Weights of a small transformer language model: width 320, vocabulary 2048.
Each number is 500 + 25 x the weight over its row's rms, rounded and kept within 0 to 999. Layers, rows and columns count from 0. Numbers have three digits each. The size before them is the row's rms in percent of the matrix's.

# layer 2 MLP up, 960x320, rms 0.0946, rows 767-800, columns 160-199
102:500488454455501457512551518492528530508483533496463509521513539473511502489519456482491468476538527489490456488483496515
099:490539499474529486463489520471520487452499516513531578473466527484515474517499492523498501496524493511469489488553495479
088:520477513484466461500518560505487485484524474517525512506495502486455460490517501540499487475446479508440452484499438505
102:506460539509493477481503515491488467464543494490525550518499480501522508490466492494532520516539489487511476475501529507
101:541489533496491515460518498510517460521509462482526510493442534521509581508519511561504502477496536512525499523471526467
080:529518498534508501501485495500515454521499500456465501502554508520506530467492494469495536479484496505472485519532512529
113:486543454481492491500505498491468466535508501523493498524508441473503533504477478455500540497526513506511502502496520499
086:494493508572501470504517516478552476508482505500510498487524470497504509519490542488454486507521527456488499487500511490
101:464501523523475472525500514466519496503460501469507532533492490505548496489501488543522530532468524522541440498546529491
105:541481465493471487513504449501503496496519475527520499485506513547473512526467531448477448504508480511508475498471472534
095:496519495517491514537469461491525445507463465466482514513522476509543539512499478492532485503528493479514518490488497486
104:508525478515503486513514539499563500513436504495506517514494452519486438504449516516492497459504509458537493454497493506
110:471485504478510490508489505500467510466538461504495478516508509495504522559475489524475498500531500507489506486489476545
103:497498493460469448518483507483507523508466480536535496498516510510522476533488487488502534484529503474521529470509492517
090:480470479479493483524503503539455485499486461490508488480533506514520546504490576520480481514534457543488505522476498485
106:547467523471470482528519465512519530464465480529480500480498514517520497504501520487469472515528524501473457508502489506
088:531491478506541478499509533472537466495513485482491488456497569498525538478472488477528486472550471492484477482498476492
096:510499535488474492494461496475496482472490471502495483508538532493516507502458517499448518479478506480525470501491503505
093:495488501516464487536466520473518472474529513513499534468519511468515539467446498497490490530471463518501529518489502490
118:452523472471485489484480504504474501501544496537510459549514481496518453468510502463478485466465498505491521486503499531
095:528473483532507474473492480451525478501489486513476489490477566528459520497491528472507519490493446550480515466488517513
106:496551476462517565508478465474517494533479515479553488535507492527509485505493482527535473511501536522463454475458519514
094:509492513510478520491482498486529467506550537505513521558511545520514459486464499518498446494529536517470491521491481555
090:500508490516502497449514522507522483490465522486479516485489492523483499507479497503488477460512571498456516508445502472
110:497469532449501497474514465496524509514478495528481537525510491519518541518484497515499502513464505507485485471463493519
103:505518515527519459485524519509507428512457487501523527468526499531487523508498499463524534517503474503516489511455470500
098:495493519420536470457506495496517441499498482513446533490543530511544487479481501498494512530510411461498484454487450475
108:489529477525444475540549541468526495483501488490456493482492455510534530499505513468516477502523536490474505503489535502
115:509537497436520464492508463457503506514461491487541523505491480512482489461521507507496486503493476509466503529518500522
106:471490491500477479493512518496504521482540499491502533478490519505475513485533512531451483466465453492502544504499492506
105:510496532500500492508515487522485491498491505546472548443523517491543509499474456522513496491451515467452496506471480515
091:474517511499506498414520512491503509499524507498535515549544480460487523525474508465497522463496501480494483549503522514
102:517482504505506504497482529503500504489515507501464513498490487504480514514453513463451486529498497492492533498446510541
103:517496543494477552497468496535499501456500484504505560521529479494496488491532524555476467516513528502523526507471521518
# layer 2 MLP down (transposed), 960x320, rms 0.0319, rows 767-800, columns 160-199
106:504583469469499496493488492509497513489525474485508534500536482461502443487476533509509509520495481529523457534496468495
095:502520475492503490466533445476472506538529434479534489501521500485492537515508509514500506496556505484524507501518495445
082:490496493468486515456500478453510511524529497488486484519522543490495509499519546522522497525536512474504520477499542535
110:519534441471481532475508472517485529508481485456513476530528490490504477499557533540495500477480517523493505465517470490
095:506489478480496506527518485479478534488486474503458467482528504485507470501500498476492511562455473499480494501501476519
078:506522512476474476487454456487524537515536504458515476446454500521460523514509488515497499476503519516488502495527484518
106:538525484517493494511536511475539486492512521476486488505490436487520457488524466511454495484487500512478471532497525466
082:552542499521545532547528552529481495496486464494496492506449525485525538494503513493533563490502449485478490524489522521
101:514473457513492521520530474483510497519527511496491425496504520474513508516472515524513517487517464479499502508557505512
096:493552525502529500508544503528504476477474553501461471484478495493487499498492486538478540525509492490491511518521489543
094:533508492506510498473502496511532533490497566477514462516475536498490484455518551523473477514516443513525478471502548466
100:488535511527512480505466479516476495522532489515503525474514494514525544556458480505482524489517488482540511490496527507
114:480529461458492521486483492488518523487492465484481493505521495444498481545502530510499536503470520496534536473508477525
101:502490449539483510474465483483485481500491531507496449485515500493509476484493530490492530529516455490498500511472472526
080:503480522510442513491481485464511473479493512515549508473449484479543466535512505491524473504488465527562479521510457502
102:495470489449494488482479528494424461511491449518497506478508498476447493558528485513550471494467513479507491501494461480
089:507477506560491538479466488504478532526486526487508512544488482485495485539476543516487526546508487499506474507502513480
086:478482506488517524512465506488494505525495511504523498510494526518478524498521501480454442473497506507469549477527470479
088:455509509480495485503555498532480518484497470491514474535493480497487485523515489460505499502485504482499497463500510520
113:486470477467505530534548546514513497484455513496514564505534497485510493520560507493519419513539492513509536447503516490
093:497495476506531517564453505454499537489480522513489497490509514499523473468471467519474514479508532507525447503510497483
097:533476529543506495517489509536464512488509519508474544490490503462489520492518509524513530501490492464473511529520458523
109:524496513497494503482496524508516508455464501502485494505464489518496484523476513498463503526456518523522511516521525489
077:475539513524478569539519491516473494455479479506499495514464525484533496522521485452455495521461459490524484463546535563
103:489544510485475494497520517509493499506523478459493498498491498481457473498554524495471524459549528462537471511493490502
107:488451479514510436505496475503462567481479478495491518519491504509534496500494492529516505472493533504500512499547541490
093:473531472544468519463492530503464504522560530523508511513499508536509508522527473522506485509522533526514482474503529528
109:502507508530519518517483466477430483497509507503514531522562521492511515499509504505476457512501501484461478475515443503
107:468458507504454479502451536535522492504536470472427489471462536509505507546506505510487545502539501448518485523522508524
107:540471499472533492508456479504486475494504485550507496504503501478480486490511500497507477476510514449500469515525476467
101:487494512507518530546501516508495515480479472543435500523521532510491531549510509530501533509513548491540489505493469476
082:512481484504508470502501478532451478540520479455506521489477498510533486489466520502497493491508523466545510509458455469
095:484497459523488479495470496477434500545528534529503530512504477546451484526517522500541520463501513509493483491558484506
110:490489480495475422481499550467525525513486507523492490503534473488501530482573529457515531488498542502506491488465516490